Each number is 128 + 32 x the weight over its row's rms, rounded and kept within 0 to 255. Layers, rows and columns count from 0. The size above them is the row's rms in percent of the matrix's.

# layer 4 MLP gate, 704x256, rms 0.0572, rows 684-700, columns 64-127
size [ 95  96  92  90 101 104 115  96  94  97  96  97 101  98 101 103 107]
[[ 95 137 127 144 150  97 135 151  79 146 114  89  85 159 128 123  95  72 153  90 103 219 140 144  57 116 169 129 106  75 151 176 180 140 167 123 183  98 116 147 144 163 112 114 129 104 159 162 111 105 162 149 114 106  95 182 160  77 117 183 103  99 142 172]
 [117 127 144 114  98 119 130  97  84 144 196  82 110 123 133  48 136  67 124  85 145 161 108  84 142 122 122 117 141 169 101 124  51  59  79 138 145 108 133 147 164 104  57 190 181 150 121 116  62 159 126  99 101 115 160 123  73 141 122 116 157 164 116 141]
 [143 168 197  97 106 170 142 142 124  71 141  96  82 107  85 155  47 133 168 127 108 176 135 172 142 142 129 149 121  94 115 155  81 142 200 143 128 164 101 161 162 108 120 137 148 144 139  61 107  65 117 126 226 127 151 131 109 146 135 153 128 145  67 105]
 [174 121 136  86 113 132 112 117 126 159 135 116 141 130 185 167 128 160 132 113 199  80  95 140 122 160 101  77 127 179 183  96 122 129 103 122 109 160 145 126  60  62  99 148 110 191  93  61 154 202 101 135 163 166 182 145 154 157 139 101 118 142  90  85]
 [134 107 145 118 154 124 105  59 140 149 158 138 120 146 138  99  89 124 115 113 126  63 153 113 174 132 126 105  90 163 155 152 135  95 124 117 110 132 161  77 107 113 116 154 134  65 131 126  73 121 149  95 151 139 112  98  87 150 102 142 183 111  94 102]
 [135  98 167 126 117 110 104  66 106  94 105  38 139 126 114 125 163  75 134 185 160 101 172 122 194 148 161 154 103  74 173 146  91 135 100 119 105  76 174 154  99 111  31 152 141 188 112 115  83 125 117 122 138 104 123 160  95 122  82 169 168 101  82 116]
 [ 96  86 140 126 114 127 186 132 153 116  78 121 168 104 140 151 153 107 141 147 158 196 125 139 165 114 153 134  64 144 100  94 120 155  83 114 124 114 183 110 169 109 168 114  56 105 147 135 122 139 122 103 117 123 110 202 130  84  90 121 104 138 163 130]
 [156  82 101 139 150 208 152 145 117  90 137 162 162  88 132 124 152 180 148  98 135  83  94 140 159 124 108 103  97 139 123 104 116 101 133 149 164  78 187 194  89 174  86  90 139 154 109 115 147 149 158 144 117  43 195 134  90  69 139 112 127 120  89 128]
 [128 121  51 119 114 119 124 196  97 170 136  98 142  98 161 141  83  97 110  94 162 115 144  68 161 141 153 128 126 125 115 130 139 144 103  86  98 165 157 123 127  82 118 127 174 123 118 126 126 135 103  86 149 163 103 101  48 112 169 108 162 139 116 100]
 [ 56 158 105 113 142 156  92 106  67  90 155  96 121 164 183 108 100 137  86 133 110 113  81 109  68  61 120 176 120 118 125  91 125 165 148 202  71  94 142  76 194  88 163 112 126 165 170 149 123  99 104 173  81  80 162 147 139 171 136 118 167  98 149 146]
 [118 101 137  60 136  98 191 208 121 138 190 159  68 111 139  87  47 128 128 151 202  95 131 127 143 153 103 145  99 110 158  95 123 108 101 117  86 121  83 168 111 119  81 118 140  77 138 200 139 150 151 135  71 136 159 135 136 108 110 183 160  85  87  77]
 [ 76  91 104 100  97 133  56 134 124 169 149 153 134 169  96 127 130 128 124  83 106 118 112 117 128 122 108 105 121  96  91 129  79 131 108  44  75 130 144 127 153 140 135  49 106 148 164 139 104 135 206 124 171 127 120 175 115 157  77 185 116 123 158 189]
 [127 118  69  81 113  70  87 117 142 138 179 127 183  98 156 106  80 162 161 155 126 109  56  80 132 158 172 133 153 146 143  98 102  72 112 135 151 147 139 109 133 164  89 103 114 134 112 135  87 117  84 142 145 104 171  91 124  84 121 207  95 110  72 158]
 [190 119 152  90  77 159 112 110  98 117 193 123 110  92 172  86  95 128 107 148 148 111 117  89  78 139 135 117  91 127 117 148  85 127 151 152  85  83 139 180 129  89 103 161 172 133 115 128  58  96  78 113  67  95 123 127  88  57 110 140 102 161 170  95]
 [130 113 144 186 136 121 118  91 144 128 161 156 125 152 125 144 119  91 134 131 108  92  85 158 109 129 137 137 110 136 134 118  73 194 160 138  93 196  97 150 136  91 172 105 143 167 106 151 107 118 113  86 114 139  53 152 137 192 148 126  84  61 110 122]
 [178 119 108  51 137  90 150  90 152  96 143 115 141 105 112 135 135 130 129  94 121  83 148 122 150 176 167 131  67  49 115 142 193 167  68 131 106 118 107 138  99 130  86 112 101 128 132 113  99 166 148 108 117 159 120 128 123 148 110 139 141 155 150 155]
 [164 157 130 103 201  97 166  79 121 129 126 142  94 142 173 181  99 155 146 157 120 128 119 128 150  96 197 162 192 102 116 143 117 148 152 184 208 170 124 102  94 162 151  93 168 180  80 106 107  97 124 141 156 123 148  94 134 125 126  72 105 181 185 135]]
# layer 4 MLP up, 704x256, rms 0.0566, rows 684-699, columns 64-127
size [ 98  97  96  93  98 108 102  94 101  95  99 108 101  94 105 103]
[[169  60 124  71 130 149  62 133 110 126 121 183 108 199 148 105 154 182 143 202 116 115 100 109 159 148  73 186 158 141 132  61 119  52  94  68  68  92 123 104 129 102 171  95 141 175  75 163 138 150  93 102 128  91 132 115  79 145 165 148 160 110 142  72]
 [ 98 133 162 127 137 142 149 104 142  83 147  82 145  82 143  75 147  73 118  87 130 101 173  63 153 213 176  91 147 110  80 128 114 178 141 107  96 127 156  74 186 182 152 128 154 140 120  98 119 116 154 105 133 133 141 111 141 150 103 107 133 100 154  81]
 [167 105 135 113 124 151  90 149 130 106 144  88  87 127 120 158 101 170  94 133 106 147  99 126 182 151 125 154 104 134 205 124  54 136 120 152 110 100 171 102 145  42 123  95 154 118 188 125 164 100  95 140  96 147 162 155 123 179 148 142 118 110  62  78]
 [124 129 119  99 169 135 115 125 139 125  68 116 109 193 125  61  87 107  94 160 127 148 130 111 164 127 126  99  96 114  79 156 120  97 118  61 151 151 129 136 165 112 106 127  82  81 190 194 111  96 184 124  42 129 129  89 128 125 170 154 170 149 111 131]
 [136 125 114 120  79 141 131 113  60 155 132 168 142 104 145 109  67 161 131 100 132 123 115 139 146 170  68 143 139 131 198 129 103  83 123  95  66  71 121 115 151  57  67  99 162 181 160 115 132 157 111 142  72 123 181 129 146 105 105 143 166 189  88 147]
 [ 91 149 129 124  56 185 150 146 164  83 136 117 119 110 129  54 116 163 125 127 143 206 113 113  83 103 121  85  90 178 134  96 110  84 124  86 195 171 133  97 125 124 142 170  90  88 126 133 156 161 115 119 141 156 132 177 143 130  71 128  63 130 162 131]
 [159 164 132 158  68  65 156 171 124 177 172 134  91  85 100 117 124 140 132 103 155 111 141 115  95  96 185 163 185  93  99 108 135 153 191 151 128 132  95 131 119 147 124 130 126 146 144 148 190 117 141 191 199 154 159 164 128 200 102 153 172 183 100 123]
 [ 80 105 215 139 138 137 177 146  79 198 148  87 121 124 150 160  98 194 111 208 145  91 117 132 115 120 114 151 193 138 156  80 160 100  93 168 100 113 104  38 136 117 126  53 105  92  80 148 176 164 135 146 137  90 140 142 165 111 135 144 227 124 110  92]
 [113 172 107 106 179 108 159 185 156 163 135 124 100 163 109 112 144 133  83 142 105 116  92  61  68 149 169 144 106 129 183 106 129 163 105 160 214 145  96  90 149  62 167 157 164 178 158 121 108 154  87  87 102 135  89 108  97 175 128 133 112 147 177 134]
 [183 128 183 107 124 163 100 132 108 136  92  80 141 140 164 155 155 132 130  99 184 106 155 122 129  92 101 106 167 106 118 103 123 162 188 119 107 101 154 146  49 128 113 162  98 125 154 109 115  74  70  94  91 146  98 184 130 159  82 136 147  90 140 118]
 [130 140 157 145 138 130 152  85 140 121 140 123 185 152  90 122 145  57 128 164 171 127 117 175 129 149 163 112 108 170  99  35 153 156 146  85 140 157 171 108 117 105 160 138 142  86  80 121 113  85 116 124  78 127  55 126 170 193 141  79 125 129 170 124]
 [184 127 134 131 120  85 130  99 151 131 132 117 131 140 118  49  79 115  97 137 125 142 149 177  64 120 138 110 125 168 198 100 179 118 131 105 107 107 145 158 107 125 109 198 140 103 128  66 155  72 139 167 111 128 148  51 159  90 119 137 131 108 104  82]
 [129 142 151 146  97 180 134 125 122  78 112 140 138 140 130 132 119 132  88  54 132  82 112 130  91 136 146 141 179 135 143 155 155 122 188 170 127 115 127 144 116  70 124 159 137 126 156 147 167 105  87 111  94 183 115 117 174 136 106 111 147 149 117  92]
 [100 106 170  93  82 144  68 178  72  93 130 144 106 128 135  75 196 110  98 124 104 148 132  55  67 176  99 174 107 157 121 203 109  85  82 149  94 120 190 123 171 101  69 153 195 112 121 121 117 123  97 123 113 165 122  84  93  82 116 166 126  91 169  82]
 [184 140 131 135 142 164  57 123 113  71 115 121 123 169 202 139 168 153  72 137 135 102 102  88 137 131 130 157 136 126 149  99 130  85 107 140 112 107 156 161 113  92 155 106 184 160 132 118  71 105 176 144 124 173 112 147 217  97 129 114 172  92  70  96]
 [137 100 111  79 167 116 146  67  79 151 104  75 143 167  91 181 126  72 128 114 164 122  98 126 144  90 107 144 107 126 156 126 155 189 149  90  91 149 156 115 129  91 110  77 154  98 147  85 130 120  75 190 139 118 131 124 146  61 161 120 158 127 155 173]]
# layer 4 MLP down (transposed), 704x256, rms 0.0505, rows 684-699, columns 64-127
size [100  96  89  91 102 101  97  94 104  98  99  98 100  96 103 106]
[[165 112 101  45 158 124  99 144  89 126 125 108 146 145 166 136 114 113 188 155 170 102 150 114 170 150 133  78 128 106 111 151 110 150  43  68 129 166 183 129 149 117 151  96 135 177 101 125 119 121  67 142 134 118 151 148 135 116 133 143 151 127 174  70]
 [109 140  57 144 107  79  94 144 161 129 112 130  89 122  77 104 122  67 157 133 129 128 153 111 174 135 137 145 133  81 124 117  95 106 104 161 122 179  81 142 175 133  89 107 130 106 116 171 106 166  86 144 131  54 158  59  86 117 121 107 127 121 179 159]
 [ 62 174 136 207  68 124 173 131 143 182 126 144 178 135 126 128 125 187 145 155  92 139 133 114 140  86 102  90 162 109 150 105 138 132 167 116 115 122  79 137 135 120 129 118  97  77 140 107 158 105 112  89 177 140 150 100  75 137 133 123 169 152 120 124]
 [133 181 117 101 122 128  56  88 125  77  84 184  68  55 131 158 142  66 132 150 126 106 136 139 146 176 171 180 146 152  89 168  74 132  82 115 184 117 189 166 159 146 172 100 136 103 157 167 167 120 129 120 129 112 129 115  93 125 117 183 152 104 146 115]
 [170 154 182 175 175 114 114 118 138 139 105 111  85 147 159 153 112 100 128 133 147 171 114  80 143 118 128 191 115 163 121 114 138 144 122 115 144 163 162 158 172 208 166  89 142 187 121 143 117 106 101 151 191 190 169  78 125 137 125  94  98 124 164 104]
 [152 131 101 114 105  91 138 100 136 113  80 114  73 170 160 110 157 129 150 111 113 150 122 156 119 167  95 145 177  79 128 145 149  97 119  96 165 149 133 128  95 104 124  84  48 120 164 163 125 124 135 102 148  96 186 163 112 116 122 118 169 119 146  92]
 [ 76  97 112 141 188 122 100 161 136 212 122 102 102 102 144 109 120  51 139 166 153 124 107 137  98 150 118 137 156 129  83 162 144 141 136  85  99 147 131 154 123  52 161 128 146 166 152 106 135 120 121  79 142 106 164 140 170 154  76  77  95 137 160 138]
 [ 73 133 149 127 166 125 131 126 105 130 124 135  99 142  90 137 112 113 139 128 149 116 125 148 172 142  79 136  64 137 118 128 105 134 109 127 135 105 126 177 119 140 137 168 157 122 125 136  81 117 147 139 174 140  98 120 113 170 116 117  59 142 160 181]
 [123  85 103 167 178 147  83 117  97 118  85 148 132 115 181  95 129 171 126 149 111 113 163 111 156 109  88 156 126 145 155 109 157  85 112 149 121 140 167  81 123 137 127 134 128 135 144 105 140 140 127 144 145 103  90 178 151 164 140  88 161 108 171 158]
 [122 175 110 109 149  85 142 134 111 161 120 131 117 133 108 130 161 182  75 183 125 182  96  99 152  98 192 147 116 118 123 123 124 173 160 116 133 132  84 143 126 120 137 115 151 151 171 154 113 126 144  93 136  62 130 105 121  97  91  80  90 139 174 100]
 [ 79  86 124 115 132 105  97 158 149  66 116 117 173 140 115 173 158 180 183 117 149 118 134 115 145 115 167 135 172 114 174 132 121 104 146 156 203 178 132 110 145 168 108  99 135 131 112 198 116 141 149 124 107  79 118 112 149  98  87 117  91 122 104 137]
 [ 91  93 137 135 122 169 102 182  95 115 120 124 138 132 138 158 135 143 105 110 147 106 124 130 123 137 124 165 149 143  69 174 127  65 134  91 108 148 117 135 162 134 100  84 132 171 178 166 126 146 198 159 135  95 147 168  72 112 113 150 135 117 126 152]
 [114 112 129 114 109 137 110 179 144  67  93 123 118 105  86 191 165 160  94 133 175 158 154 140 177  95  96 134  73 146 149 137 131 103  80 129 105 140 170  84 120 131 167 168  95 124 134 156 136 107 129 110  90  70  69 124 126 154 178 103 179 195  74 127]
 [103 143 172 178 109 167 103  85  90 162 130 104 108 122 192  37 140 123 111 202  96 136 144 121  79 149 115 120 142 115  86  99 144 101 159 139 105 127 106 132 126  74  75 161 191 119 116  98 163 106 103  62  91 142 132 109 100 126 108 119 143 137 135  79]
 [103 107 104 165 157 130 178 137 134 122 118  94  77  69 121 139  85  99 102  95 123 135  67 127 137  88 158 110 113 159 155 148 128 150 132 150 134 121 141 127 138 112 142 148 119 137 182 179 151  77 185 152 147  45 143 120 186  96 109 108 151 139 141  87]
 [145  93 165 179 161 180 125 120 106 144 141 124 143 122 127 159  88 121  78 185 115 188 138 154 138  34 150 148 120 177 181 154 115 161 144 123 205 110 119 171 118 110 109 146 112 180  93 129 125 138 144 121 172  88 147 200 110 118 131 138  51 167  90  70]]